{
  "norm_place": "pre",
  "tie_word_embeddings": false,
  "optimizer": "muon",
  "learning_rate": 0.00342,
  "lr_mult_down": 0.7,
  "train_tokens": 200200000
}
Each number is 128 + 32 x the weight over its row's rms, rounded and kept within 0 to 255. Layers, rows and columns count from 0. The size above them is the row's rms in percent of the matrix's.

# layer 5 attention value, 160x160, rms 0.142, rows 40-63, columns 0-79
size [ 95  98  99 100  99 101  95 100 103  97 100  98  94 101 102 102 104 100  97 106  97 104  97  88]
[[161 121  57 156 166 145 139 163  81 193 182 155 113 114 183 158 111 125 147 182  98 130 131 131 150 147  59  48 169 118 172 117 166 119 130 174  87 104 122 159 163 172 196 157 157  93 167  75  83 129 128  52  98 156  88  93 144 115  92 128  92 161 110  94  96 145 124 146  66 137  80  96 143 159 162 149 134 140 116 178]
 [128 125 139 109  99  68 147  37 155 137 138 108 151 148 128 113  99 167 114 174 157 141  92 112 178 171 141 148 134  96 180 149 157 118 127 130  92 170 141  93 100 127 139 116 176 130 121 131 118 124  85 116 188 135 117  58 108 130 121 111 123 128  79 134 123 143 132 111 130 133 110 143 221  76  97 149 145 149 132 145]
 [153 119 150  83 158 128 180 119  67 107 133 115 161  82 126 159 135 111  94 129 121 131 168  88 100 120  73  99 129 132 162 110 153 146 112 118  94 178 110  93 134  78 161 179 129 113 125 117 190 134 146 115 170 125 127 149 120 172 111  42 123 107 132  93 140 138 151 134 152 131 140 125  95  80 130 229 148  81  79  79]
 [120 112 151 151 168 124 148 103  91  95 150 114 210  85 213 105 138 146 155 119  89 114  92 114 134 122 127 167 123 151 158 103 110  79 127 173  96  72 126 130 132 142 124 104 106 136  94 167 104 159 158 137 167 142 148 150 139 103 152 200 148 133 120 153 107 169  97 128 137 118 138 104 127  82 135 153 163 146 121 141]
 [145 130 104 112  86 163 122 120 147 105 134 167 138 139 170 117 110 151 135 140 148 155 136 102 106 159 129 160  41 113 123 112  81 134 118 118 147 119 161 153 120 124 138 128 152  99 140  96 153 103 136 158 167 140 139  79  60  98 136 132 173 105  80 131 139 170 135 162  53 122 127  59 132 110 141 101 115 132  81  48]
 [ 93  91 111 139  91 157 109 126 178 137 155 173 164 109 123 160  78  88 119 106  88 173 146 157  92 155 129 174  62  85 148 124 138 112  86 112 151 112 100 139  96 146 149 115 101 137 126 102 146 125  87 157 117 142 147 120  81 101  77 115 114  86 102 155  83 143 146 127 113  68 178 115 135 123 118 143 103  71 153 140]
 [180 173 133 100 140 118 125 120 101 147 126 137 101 179 120  93 158 105  69 189 135 147 104 160 185 119 129  94 147 147 134 114 155 166  74 178  84  69 105 123 121 162  63 146  97 139 122 127 175 122  99  88 118 146 127 111 126 162 179 131 110 115 119  51 104 164 140 124  93 152 178 115 162 100 145  74  79 102  97 131]
 [160  84  82 122 128 101 183 101 132 131 126 151 126 130 136 141  88 149  97 158 120  62  83 141 119 136 139 123  47 176 144 162  81  69  88 105 124 100 147 156 164 152 190 168 167  97 152 173 136 120 101  87 186 153 176 200 126 133 192 102 127 136 116 151 129 129 119 110 107 106 159  68 127 112  89 148 158 155 159 150]
 [118 121  98 191 122 112 123 172 137 144 118 211 127 123 167 152 127 151  96 117 109 143  67  91 107 146 126 113 124 151  63 178  90 148 101 160 135  79 101 143 149 126 114 113 149 115 194 114 136 150 136 148 106 102  75 135 152 126 158 125 117 102 180  80 152 116 171 124 155 102 156  98  87  73 117 153  75 157 180 172]
 [135 147 169 118 106 125 142 131 148 159 150 141 123 114 107 141 111 105 143 211 173 146  83  71 146 110 107 110  69  96 107 153 149 155 162 144 132 112  88 126 114 167 176  94 168 135  86 168 154 146 105  94 150 131 168  96 145 167  96 112 189 132 136 128 124 186 121 104 133 147 122 193  59  92 145 142 137 173 118 162]
 [ 83  60 101 187  68 121 163 103 124 140 141 102 111 137  78  69 156 136 137 112 118 136 171 120 117 191 117  50 136 155 109 157 180 118 129 136 199 187 122 103 157  79  84  91 142 119 110 152 151 152 145 157 136 138 127 112 130 135 139 108 147  90 113 122 140 122 150  97 121 121 114 125 150  86 160 154  82  99 171 159]
 [159 106 194 127 116 119 100  95 204  94 159 117  79 106 178 162 103 228 110 106 132 153 152 149 138 130 111 154 127 124  77 148 162  78 129 111 136 148 169 117  80  94 126 180 112 125 140 133 101 115  84 160 182  48 175 171 116 109  73 125 160 128 106 184  96 141 179 118 153  80 127 136  89 119 109 148 114 136  88 111]
 [135 122 146 107 161 162 141 122 112 190 140  70 153 169  62 210 136 131 105 130 161 147 147 104  66 127  48 137 131 104  93 125 116 172  67 126 113  63 134 148 115 117 165 123 125 123 114 149  95 145 144 164 160 140  72 118 145 157 136 162 109 114 119 157 146 168 153 132  74 109 155 131 151  42 107  75 121  59 135 132]
 [130 114 129 173 145 112  90  95 106 121 162  69 148 134 106  84 143 117 130 129 144 113 121 123 190 109 144 143  89 105  69 107 221 104 124 129  91 159 168 126 145 134 194 177 162 138 134  97 137 149 153  91  99 112 123 159  60 117 100 148 151 169 181 109 163 143 135 118 122  88  85  97 171 149 142 175 125 155 145 102]
 [112 117 129 153  78 158  99 126 139 159 116 151 155 171 111 149 102 151  97 119 118 138  94 130 108  94  69 121 122 148 169 152 107 109 110 103  80 113 102 154 126  90 194  91 171 125 110 219 105  81 149 153  82 116  82 128 127 130 118 134 154 141 119 153 140 121 122  63 109 156 176 105 151 118 126 123 117 145 151 103]
 [ 89 173 106 137 146 135 155 127 113  86 114  71 177  95 124  63 124 182 117 166 127 122 150 164 112 111 147  70 136 155 156 234  93 110  92 112 144 173  87 155 139 101 134 164 121  99 114  89  87 170 147 174 130  76 192 141 107  76 113  68 169 101 105  84 120 127 186 181  66 142 119 140 151 121  95 127 122 119 107 104]
 [152 121 125 131 158 125  80 135 140  96 132  71 150 123 128  88 173 170 108  89 133 111  70  97  69 104 178 164 126 135 166 137 124 105 211 151  98 116 158 121 111 154 176 119 123 120 138 100 151 100 113  93  94  79 128  73  66 110 111 109 143 152 159 119  96 151 101 120 159 129 107 156  89 105 105  71 155 167 177  90]
 [133  60 157 151 109  86  97  90 158 110 120  99 169 131  91 120 137 106  91 147 184 154 113 174 217 158 139 105 133  59  81 127 107 115  73 140 127 102  95  93 122 148 130 196 166 144 153 168 113 101  76 134  90 133 123 181 157 114 122 138 139 102  77 176  45 139 136 131 134 169 111 220 162 116 120 153 138 105 141 129]
 [144 152 114 142  94 136 157  99 141 114 147 111 129 154 144 140 101 117 153  93  98 150 143 109 128 141 215 112 106 158 123 115 137  67  76  83 117 127 100  36  84 139 117 117 117 104 155 119 160 132 190 135 128  82  91 162 138 147 109 190 139 159 131 175  81 123  95 135 101 201 163 112 135 145 184 128 155 103 175 100]
 [134 114 112 131  95 156 111 130 111  78  59 123 124  87  81 196 174 148  99 156 149 135 148 123 121 111 134 169 113 105 141 120 122 123  62 115 132 121 140 188 137 129  76 110 139 158 109 126 163 123 147 132 118 120 113 111 101 152 138  89  87 198 142 124 152 192 123 196 105 111 164 112 134  94 139 140 127 153 119 177]
 [ 95 103 120  99 106 104 128  96  59 105 126 140  90 106  61 184 159 144 168 115 104 189 121 135 125 171 136 129 222 169 101 126 126 104  75 176  86  76 136  93 146 154 111 144 154 119  97 121 106  60  77 125 152 157 125 123  93  98 153 102 135 114 211 155 143 107  75 123 103 131  87 120 134  44 123 124 132 162 128 168]
 [175 114 143  78 144 113 135  65 140 147  86 144 157 107 171 117 208 122 161  92 138 138  77  96 116  85 156 183 159 169 150 116 133 163 104 143 105 132  75 147 179  78 170 138 135 175 186  99 130 140 186 139 124 147  96 113 107 118 130 134  83  97 127 142 148 114  76 188 178  83 184  84  77 129 104 109 124 134 154  83]
 [102 153 125 110 153 126 150  83 150 107 143 170  42 128 115 154 147 122  80 141 126 157 191 137 165 104 133 124  81 182 125  60 109 156 135 123 109 134 147 101  85  61 125 157  63 124 137  88 166 137 181 161 130  80 144 151 147  33 153 138 159 140 145 188 156 157 100 131 146 130 154 148 120 128  69  76 139 137 183 142]
 [121  73 113  98 121 138 138 171  94 153  81 139 114  76 110 146 165 111 147 192 112 178 131 161  99 160 168 110 149  75  77 121 119 150 154 169  81  52 218 143 103  99 150 114 107 114 146 170 151 182 172 129 160 148 123 110 173 159  93 105 103 129  86 120  83  80 105 187 116 114 111 138 155 127 125 117  96 106 165 156]]
# layer 5 attention output (transposed), 160x160, rms 0.0918, rows 40-63, columns 0-79
size [ 92  97 103  98  96  98  94 101 105 105 103  96  90  97 100 100 103  98  90  97  99 101  94  95]
[[111 123 124 122  89 105 108 118 100 147 147 118 130 137 142 147 170  96 128 138 140  83 187 144 119 109 108 175  95  86 109 104  93 110 132 104 161 160  74 126 132 111  87 103 159 202 165 156 109 145 106 173 145 111 103 128 184 105 143 151  62 156  87 175 172 141 149 151 189 109 107 127 127 116 112  93 169  97 202  51]
 [152  99 120 149 170 141  77 150 107  96 129 110 143 189  97 157  91  58 124  79 137 176 150 103 104 120  95  82 124  82 135  51 116 101 164 102 133 140  71 142 147 196 145 125  89 153  86  75 127 142 155  86  94 157 106 149 129 110 107 119 159  93 157  95 184 103 155 130 123 129 143 121  62 138 149  83 114  84 132 135]
 [177 163 132  98 119 145 203 146 169 137  89 140  76 131 144  77  94 115 129 111 149 142 117 117 172 198 154 136 145 101  92  94 104  60  76 162 149  91 110 111 132 155 132 152 147  99  60  86  67 101  57 115 133 164 129 179 132 144 126 148 142 132  77 142 133 126 137 144 126 138 134 194 109 153 110  25 128 183 145 136]
 [103 116 120 121 163 150 112  93 145  90  95 124 162 136  69  96 125 136 132 151 148 139 128 102 154 151 172 136 147 119  88  93 171 182 179 132 160 162  96 119  97 102 171  81 185 125 132 141 119 140 156 121 140 126 160 103  75 151  45 121 130 127 112 139 145 115 129 138 120 173  97  96 151 175 160 135 157 159 161 214]
 [ 91 157 164 145 196 123  30 125 145 163 172 130 150 182  83 115 120 138 108  92 129  65 118 124 105 136 130 109 218 138 161 106 174 149 143 135 106 172 111 110 139 163 124 129 126 147 124 162  87 154 112 126 123 118  58 150  93 140 152 171 126 147 118 126 133 128 137 127 176  95 163 101  74 177  64 119 134 120 157 166]
 [125  91 136 128 126 116 107 160 163 145 113  81  66 171 122 114 124  94 130 138 171 119 104  94 117  98 150 122 163 209 128 124 123 123 172  88 147 124 127 106 129 170 154 105 113 200 137 138 168 107 153 187 144 137  58 102 168 101 171 147 103 117 148 139 151  88 118 130 131  97 112 109 221 174  94 149 119 172 125 111]
 [165  97 128  74 124 111 125 156 149 133 144 122 170 115 101 127  89 136 136 140 160  93 112  52 134  80 117 141  80 120 134 124 131 142  96 125 110 157 134 126 148 127 195 123  73 115  95 119 167 110 121 105  78 118 187 154 126 150  87  98 141 146  79 115 170 152 156 169 139 149 144  91 110 142 166 121 182 198 134 128]
 [113 124 116 183 138 137  72 157  60 101 115 168 141 205 115 110 135 165 115 124 156 152 129  96  87 102 153 171 138 119  93 144 142 118 143  96 175 193 118  92 118 140 116  61  93 144 131 114 148 115 150 115 139  91 115  82 142 185 124  80 146 142 137  75 108 159 133 144 109 114 143 216 149 161 114 165 109  58 132 105]
 [128 123 180  51  80 160 101 151 101 189 164 106 123  82 155 130 139 146 134 120 161  93 136  96 187 175 129 192  76 128 137 131 106 104 100 159 129 140 180 121 145 108 168 114  99 158 141  90 110  98 157 149 143  87 153 106 149 142  92 166 124 139 104 176  84 107  96 123 108 123  97 117  90 119  77 146  92 135 126 129]
 [104 178 106 116 160 111 135 120 130  56  80 182 105 137 180  62 207  74 134  71  64 135 122 171 200  89 165 195 103 101  68 101 123 118 103 139 131 136 210 124 116 134 113  75 164 104 122 126  92 111 211 166  99 154 136 172 142 129 153 104  96  59  90 189 166 122 148 154 119  83 125  78 110 154 127 106 167 133 166 160]
 [155 136 149 143  96 156  84 162 170 173 113 164  79 160 147 119 115 183 127 190 147 123  91  89 144 160 151 148 129 171 176 128 149  98 108 125 123 118  47 151 130 135 111 170 123 176 106 163 163  92 101 130  80 105 146 135 177 147  81 122 120 193 104 172  77 158 136  87 130 115 122 148 116 155 123 196 121  93 129 187]
 [145 211 169 102 149 108 128 165 129 132 171 107 159 129 122  59 139 117 109 144 171 113 131 109  95 103 160  95 143 116 182  97  97 126 178 133 165 175 141 211 101 152 102 108 131  99 120 152 163  64  96 137 118 135 184 103  75 166 143  58 104 123 199  51 168 107  65  94 103 140  98  62 139 136 164 123 109 147 101 129]
 [131 136 189 142  84  98 144 180 135 120 104 160 143  89 121 110  90 158  86 111 139 131  79 107 142  71 141 108  94 159  60 154 181 111 136 134 123 123 138 131 149 146 152 117 155 135 160 154 148 108 130 127 128 101 121 145 122  99 108 123 168 160 165 150 107 152  91 107 168 122 128 160  66 110 132 112 152 119 128 145]
 [180  88  96 148 223  96 157 116  98 170 165 198 168  80  92 121  90 117 196 139 130 133 127 169 109 133 163 102 109 147 139 117  54  96 139 138 154 117 148 141 147  75 100  86 112 150 105 135 103 105  78  86 154  61 133 128 113 165 117 130 111 138 123 126 129 121 176 149 134 147 126  98  89 130  75 107 140 134  70 158]
 [ 82 150 139  98  75 149 152  74 150 123 106 171 123  98  71 132 166 168 146 168 129 139 114 156 151 110 186 151 122 130 117 126 174  76  90 169 149 161 184  85 136 154 108 128  98 140 183 105 187 166  88 124 140 150 150 128  56 137 185 154 155 138 166 138 150 103  68 139 112 158 110 202 159 121 151 112 104 128 126 124]
 [162 129 208  66 134 117 149 151  72 141  97 139  96 163 168 117  56 152 156 129 120 111 106 132 133 136 133  69 135 128 156 142 122 127 161 120 115 187 167 119  96 120 122 146 136 131  60  84 202 195  74 114 150 141 106  89 149 137 137 135  55 114 133 153 156 111 143 154 136 119 109 158 133 121 136 103 136 133 127 166]
 [120 161  77 166 132 137  85  89 161 139 116 170 119 135 116 148 147  65 172  93 149 129 173 125 158 127  92  82 114 121 143 144 118 110 119 102 133 200 122 116 103  78  84 158 183 192  89 115  93 106 154 102 107 126 135 118  84  73 165 128 114 151 120 113 112 138 134 164 101 130 190 133 117 109 181  66 110 152 142 140]
 [108 128 157  33 125 128 143 136 121 152 120 139  77 137 142 135 122 107 121  70 202  89 133 129  64 146 140 139 138 113 112 110 121 116 178  95 101 179 114 122  59 153 135  77  96  88 139 131 123 103 129 174 113  60 120  90 143 121 158  93 130 136 162 133 143  53 127 149  83 171 140  66 148 162 165 197 110 161 139 115]
 [ 97 114 155  84 158 141 134 105 100 162  93 126 185  73 112 134 122 184  84 132 157 151 134  90 114 135 140 113 168 191 113 128 106 105 143 109  96 124 156 138 105 110  90 157  72 143  84 106 144 151 106 135 145 158 154 177 123 158 150  94 121 138  86 147 111 164 139 171 168 171 128 113  96 126 127 139  96 197 101 174]
 [137 110 158  69  90 144 109 187 134 142 110 191 176 102 125 100 140 177 126  63 106 135 136  98 161 174  92  72  91 146 124 138 144  81 165 159 165 152 144 120  71 103 159 148 137 160 104 148 102 130 166 163 113  88 106 160 136 137 133 161 160 167 149 137 145 177  86 104 138 171  93 149 122  97 110 128  95  95 133 101]
 [ 93 168 110 104 126 133 107 121 124 220 145 150 112 172  77 161  45  97 121 120 149 115 144 115 163 107 142 137 119 121  55 146 120 141 128  90 163 167 130 162 123 154 137 165  88 164 181 209 202 133 161 108 145 150 134 153 109 131  81 141 131  88 120 167  48 186 142 119 119 135 117 133 160 146 180 158 131 170 113 106]
 [152 140  91 109 105 170  75 144 107 190 166 121 119 140 105 176 158 153 139 129  45 178 108 112 147 156 121 117 131  97 131 138 161 133 155  89 162 128 110 133 122  83 108 116 166  63 157 139 111  77 126 130  82 111 106 160 122 116 135 192 155 166  83 127 134 122 130 197 152 115 149 172 145 119 148 119 114 155 131 133]
 [107  87 176 147 100 117 163 157  93 148 130 169 157 144 156 139 141 164 153  83 177  84 146 109 137 174 148 143 128  81 161 145 140 107  93 135 115 137 134 163  97 108 128 102 135 137 139 171 103 148 157 108 105 127 109  81 118 190  79 129 100 100 138  98 107 123 150 140 121  40 151 162 138  74 172 181  74 125 134 113]
 [ 87 133 128 146  94 151 165 117 123 149 144  53 126 176 173  63 172 161 171 104 131 181  93 100 110  56 141 121 135 126  43  69 168 112 109 148 199 124  78 128  99 102 106  95 111 104 125 131 111  82 124 167 103 126 155 168  78 119  88 163  89 155 100 147 120 165 114 129 161 142 179 152 116 149 135 164 112 159 104 122]]
# layer 5 attention query, 160x160, rms 0.145, rows 64-82, columns 0-79
size [ 90  89 103 101  91  97  87  88  84  91 101 114 102 100 100 110 111 101 105]
[[122 147 123 182 130 113 156 148 139 156 109 161 144 133 166  98 157 133 158  93 157 128  87 139 151 109 105 212  92 117  81 133 125 155  86 121 117 113 108 136  52 150 116  96 102 157 140 137 119 193 132 138  81 114 128 131 100 128 136 165 152 139 140  91 131 118 101 101 105 166 180 114 107  69  74 149 144  90  71 131]
 [183 114  75 101 179  90  98  89 141 137 170 171 140 161 124 109 140 110 158 172 153 113 143 145 113 182 144 123 126 160 159 119 116 114 152 164 173  66 122 100 106 149 118 152 103  86 125 140 159 104 111 121 131 121 163 144 112 136 136 120 146 110  79  92 133 126 116 120 116 161 126 125  94 220 109 161 113  83 164 144]
 [ 71 113 146 101 128 160 188 148  92 114  94 130 146 104 119 133 160 202  99 133  48 155 149 142  84 116 162 172 129 151  77 136 157 174 122 128  89 180 138 127  99  69 157 147 134 142 152 141 111 172 121 102 140 105  91 109 150 117 136 100 154 186 152 202 127 179 128 146 102  65 125  89 160 126 132 113 129 184  92 163]
 [115 130 157 129 196  92  99 134 117 160  92 140 148 100  94 162 116 149 107 103 179 124 113  92 146 187  76 176  94  78 140 137 169 132 209 106 139  52  83 153  91 171  77  95 155  66 158 125 125 141 140 157  55 107 169 150 121 163 105 148 126 101 186 111  97 110 102 162 138 144 180  63 159 139 105 137 203 137  98 138]
 [ 92 136  95 157 169 133 101 115 121 138  79 111 150 128 178 148  99 104 124 134  90 144 112 175 123  95 170 158  82 154 145 179 132 200 135  92 199  50  99 154  68 120 128 133  75 116 134 116 128 146 126 116  86 140 144 153 177 151 115 132 127 165  70  81 112 113 121 128 144 111 168  62 152 111 178  84 112 175 146 103]
 [131 135 142 150 156  65 132 166 145 156 162 133 145  96 186  95 124 128 117 104 143 140 132 108 169 135  99 173 145  71 126 152 131 105 154 189  68 106 101 124 125 100 134  61 128  85  88 219 109 122 101 124  58 178 115 166 110 177 119 105 172 148 154 156  92 199  97 153 121 141 108  78 113  53  88 135 173 139  98 137]
 [122 165 194 110 165 113 113  63 180 148 127 145 143 127 158 157 122 120 147 146  73 161 115  98 138 156 134 112  85 173 108  55  88 149 129  92 111 100 138 101 121 134 162 130 134 129 169 179 145 179 122 129  57 113 114 128 173 151 137 114 119 139 190 119 194 120 118 104 153 142 116 157 149 178  67  93 147 168 104 116]
 [ 97 162  95 131  93 191 118  99 134 125 129 129 171 130  87 131 102 102 158  90 107 105 111 132 108 159  75 146 143 117 115  86  66 143  94  62 142 172 120  80 138 146 142 233  93 164 155 106 167 144 119 136 140 112 131  92 148  73 109 139 180 133 130 121 161 103 150  94 168 156 106  98  99 168 124 103 159 105 165 129]
 [157  79 121 139 126 146 127 152 128 167 100 173 175 112  75 145 142 127  50 117 108  99 130 127  78  76  55 108 128  77 167 112 150 123 133 161 130 160 114  50 121 171 111 154 150 142 161  90 116 133 149 130 159  51 110 161 115 134 147 109  81 107 128 116 100  75 139 158 119 114 139 111 175 198 115 120 138 107 145 182]
 [143  65 113 142 105 133  60 109  89 100 108 112 112 146 120 112 178  79 164 143 119 145 136 133 103 137 123  83 142 167 140 135 123 110 117 119 170 148 149 141 148 103  84 115 124 165 143 111 166 131 134 106 158 167 117 159 110  19 137 149  75 163 113 116  94 105 225  75 137 105 175 142  46 108 152 180 163 122 136  86]
 [206  63 190 150 108 182 128 176 130 103 182 158 137 108 130 159 150  86 115 163 129 117 114 105 170 138 197 152 116 167 149 113 152 169 129 160 103  52 215 140 142 148 107 166 100 160 136 120 106  79 151 113 134 108 114 110  98 128 139 154 136 114 107 167  98  99 114 107 199 115  97 124  93 124 143  77 153 151 125  94]
 [117 180 124 144 117 159 157 158 135  92  78 173 198  76 120 133 198 119 161 130 125 131  82 159 143 140  82 141 105 162 136 130 157 143 163 139  81 100 124  79 126  72 150 139 118 108 223 148 138 129 132  71 164 153 159 119 140  97 130  96 113 176 167 129  98  80 155  34 120 176 134  80 181 127  87 116 133 120 127 140]
 [ 88 118 124 151 120 110 130 158 122  80  95 102 133 199 174 173  86 151 108 104 120 115 115  87 164 154 101 161  73 174 122 141 131 143 119 123 145 150 137 149 153 110  95  81 126 167  87 104 159 169  91 180 130 199 116 138 155 163 113 131 108 169 119 135 120 108 144 142 151 125 122 116  85 135 133  57 180  85 156 169]
 [116 160 146  79 111 124 171 107  66 122 115 168 129 113 107 151 153 110 174 111  98 111 124 144 218  98  85 154 157  78 152 121  96 101 138 123 144  96 132 179  88 119 170 139  83 138  54 158 113 177  68 137 117  90 123 131 119 120 166  96  90 174 119  90 128 126 121 167 139 134 122 142  90 127 194 157 103 145  94 130]
 [133 111 164 141  94 141  78 177 109 142 111 141 177 103 154 137 129 123 143 140 103 137 111 118 122 163 164 173 158  75  69 150 136 100 126 137 109 154 152 162 134 104 135 115 122  40 156 112 143 170 133 126 171 155 175 126 107 145 104 165 119 136 105 151 157 115  82  99 119 139 156 134  42 170  84 164 156 153 130 125]
 [133 119 121 150  89 158 143 101 115 184 147 169 141 138  93 138  92 121 152 155  68 134 174  94 122 108 130   0 171 146 141  95 188 150 102 122 113 134 103 132 174 135  88 125 171 184 123 114 166 100 166 143 130 109  90 120 167 126  69 110 125 132 132 171 147 104 127 151 119 162 124 152 102 118 144 175 125 109 149 108]
 [ 54 106 113  75 132 123  90 140 163 148  89 143 176  67 169  81 130  97 169  64 123 125 147 137 135  62 109 149  78 125 126 121 117 133 169 148 150  73 184  87 107 124 136 115  47  81 117 114 103 168 166 151 146 136  69  95 125 188  91 164 130 154 179 109 108 128  99  94 158 102 121 125 146 107 168  78 128  64 187 162]
 [136  94 113 153 124 120 190 103 121 113 169 107 184 106 101 113 142 129 137  61 123 137 106 133  39 144  62 108 112 121 112 133 148 101 147 161 135 137 184 105  98 155  84  98  48 177  68 154 135 173 185 120  81  83 200 148 163 109  71 119 152 126 193 125 108 169 105 112 188 127 172 115 171  97 102 111 106 164 164 129]
 [137 142  87 127 179 215 101 157 144 138  66  87 161  94  82  62  81  73 178 141 146  77 159 140 169 167 103  90 115  95 136 135  58 126 143 180 115  77 107  69 156 137 141 156 156 117 131 138 180 122  84 124 149  84  98 170  99 114 131 121 160 149  48 135 138 143  75 130 199 113 148  62 144 157 118 113 173 122 132  94]]
# layer 5 attention key, 160x160, rms 0.143, rows 64-81, columns 0-79
size [102  98  99  97 109 109 106 116 119 114  93 113  96  93  99 103 104  93]
[[163 152  75 128 108 118  98 114 134 145  86  96 180  86 188 134  48 123 145 115 203  81 150 129 152 160  87 100 168 161 161 192 131  90 140 135 138 146 112 147  95 128  78 126 126  58  88 129 169 132  89 132  89 134 147  97 131 144  93 152 105 110 122 160 187  72 123 152  94 122 165 177 124 134 105 137 134 194 146 135]
 [169 146 121 144 127 150  95 131 133 106 115 130 255 153 139 128  84 117  84  97 128 149 177 136 130  92  97  82 177 134 115 111 132 128 119 127  97  96 146 104 186  91  88 124 139  84 113 148 150  86 102 148  82  57 135 150 107  72 111 134 118  53 181 160  92 134 141 141 179 119 165  88 141  72 126 150 147  99 149 134]
 [174  82 169 118 159  86 162  95 152 104 165 162 152 135 148 218 130 133 142 113 161 131 128 145 104 160 155  44 119  90 140 154  97 109  93 125 129 154 150  99 162 190 107 120 132  95 144  98 151 112 172 113 171 100 100 125 123 184 156 180 124  44  65 147 143 150 119  65 141 187 128 134 143 156 101 170 118 172 102 141]
 [140 131 122 124 118 122 110  99 168 111 154 103  70 120 136 148 179 193 177 113  79  62 134 166  95 113 174  33 113 132  61 167 100 166  73 156 114 102 216 135  72 134 124 159 127 169 186 136 155 116 111 147 120  90 111 148 144 105 176 157 119 122 128 130 134  83  96 127 129 160 124 128  89 145 147 143 128 151 110 149]
 [148 131 119 132 104 105  85 171 121 135 151 128 137  99 123 171 158 152 121 158 224  67 102 174 114 132 106 118 106 125 128  79  78 141  95 116 203 137  83 110  95 146 119 109 135 103 117 106 167 128  89 185 113 132  91 115 104 129  83 165 123 146 104  63 112 135 124 139 136 154 168  82 122 176  92 127 188 154 117 173]
 [187  93 104  62 123 135 124  92 176  98 130 114 182 151 181 170 160 145 168 144 162 110 136 161  96 117 119  65 164 117 108 141 127 116 131 120  70 108 123  98 168 103 171 124 100  51 202  77 154 129 141 157 124 115 119 173 139 175 121 142  87 129 133 142 130 140  85 131 141 186 153  80 111 173 178 124 107 116  55 146]
 [169 133 157 166 140 108 134 149  43 170 128 159 142 107 143 139 152  72 150 132 152 109  96 122  59 123 152 184 139 146 141 128  85  86  92 143 145 132  85 176 119  70  81  63 146  65  65 121  83 138 112 109 192 171  86 103 121 146 106 126 109 216 131 145 166 149 167 127 127 128 123 130 133 114 119 127 170 160 142  49]
 [150 118 135 135  75 124 105 101 124  95 142 131 121 142  85 144 105 150  98 197  99  94 129 157 130  96 157 205 153 138 132 134 126 144 133 148 148 169 192 158 127  98 180 190  85  87 115 116 147 160 141 148 128 118 182 106  97 123 149  88 107 220 156 145 153 178 131  57 140 102 121 121 114  99 152 155 119 181 140  55]
 [165 147  56 146 176 135 130 151 143 114  78 108 107 169 131 120  92 135  94 172 137 118 140 114 160 169 121 178 118  96 191 147 135  96 178 158 132 104 131 106 146 117 134  97 121 185 116 170 126 196 169 169 111 147  89  68 147 132 125 138  85 164  98  89 107 107 135  92 121  98 106 159 183 112 139 107  82 119 116  93]
 [121  98 116 152 172 142  94 129  98 125  90 105 121  84 152 172 145  55 127 152  76 170 163  67 145 168 127 183 133 160  93 138 130 140 145 121 111 120 154 169 144 148 124 152 153  96  97 115 145 121 118  90 119 173 114 100 119  80 126 109 116 207 134 143 167  77 182 168 140 110 140 182  95 135 147  84  64 153 123  61]
 [153 113 121 153 155  99 178 117 126 170 121 132  88  63 150 123  90 153 117  80 176  87 101 102  85 120 146 143 159 123 129 170 157  82  97 104 128 129 115 133 174 123 114  68 125 161 141 140  94 152 105 206  93 106 140 180 173 125 139  87  86 118 158 135  72 185 127 135  96 120 128  93 126 109 121 123 131 141 133  87]
 [ 92 136 133 138 120 182  92 133 166 103 144 122  53 115 196 137 235 200 117  99 167  88 114 159 134 138 170 100 130  99  60 138 105  98 122 120 131 115  81 182 112 151 126 131 123 158 187 128 127 145 113 105 121 148 154 192 164  94  76 179 116 116 140 135 108 140  93  83 108 123 129 177 154 139 191 110 107 103 134 135]
 [130 144  87 101 136 121 175 122  94 152 140 143  67  73 138 123  74  86 150 115 137  66 146 130 172  84 199  96 166  94 169 116 144 119  91 123 101 181 123  84 161 158 108 165 119 118 125 154 137  98 135 109 146  71 124 156 110 155 161 154 176 131 142 137 162 129 125  62  68 148 172 143 128 127  82 111  43 152 137  79]
 [191 106 116 127  89 142  93  94 161 159 132  91 155  90 139  83 112 130 104 169 157 137 112 176 121 117 150  90 139 120 103 103 114 175 133  81 109 150 114 190 136  72 179 204 151 135 140 211  97 187 135 103 129 120  94 176 140 148 175 118 192 139 132 160  69 122 135 153 129 114  94  65 159 156 137 109 127 112 119 129]
 [ 76 134 166 128 125 135 181  74 200 129 118 110 112 138 138 129  84 131 134 103 138 160  68 140 104  86  84 175 132  89 116 107 107  78 130 196 117 148  95 150  59 156 179  86 169 123 105 155 108 120 107 175  89 111  99 153 108 147 116 152 147 138 108 153  92 168 145 134 171 107 129 101 141 129 153 147 112 130 123 107]
 [200 111 134 132 126 116 119 123 173 162 164 103 166  89  87 110 116 193 123 145 133  96  90 122 140  75 130 142  90 110 127  64 117 145 145 114 120 139  73 153 128 154 171 136  87 151 130 135 119 136 121 160 152 125 155 105  88  97 118 152 184 127  37 132 132  69 164 113 124  99 110 108 116 159 118 211 138  70 200  72]
 [169 169 137 165 142 107 114 134 152 122 157 147  79 184  82 134 100 180  97 123 166 148 107 148 107  96 133  78 122 103 161 175 203 148 168 136  69 122  56 110 139 102  59 129 124 147 127 130 100  97 111 148 108 165  80 154 120 129 148 152 103 211 129 109  87 103 111 141 157  72 115 121 186 144 151  92 172 161  88 156]
 [154  97 164 140 181 140 165 200 139 141 150 209  80 126 160 127  64 125  58 143 137 140 137 137 117 138 105 165 110 137 121 133 179 135  92 140 143 109 104 106  91  94 120 133 148 189 174 154 133 148 132 137  58 105 137 146 102  96 170  79 126 164 137 112 126 129  96 120 113 124 170 124 136 128 162  63 122 101 128 104]]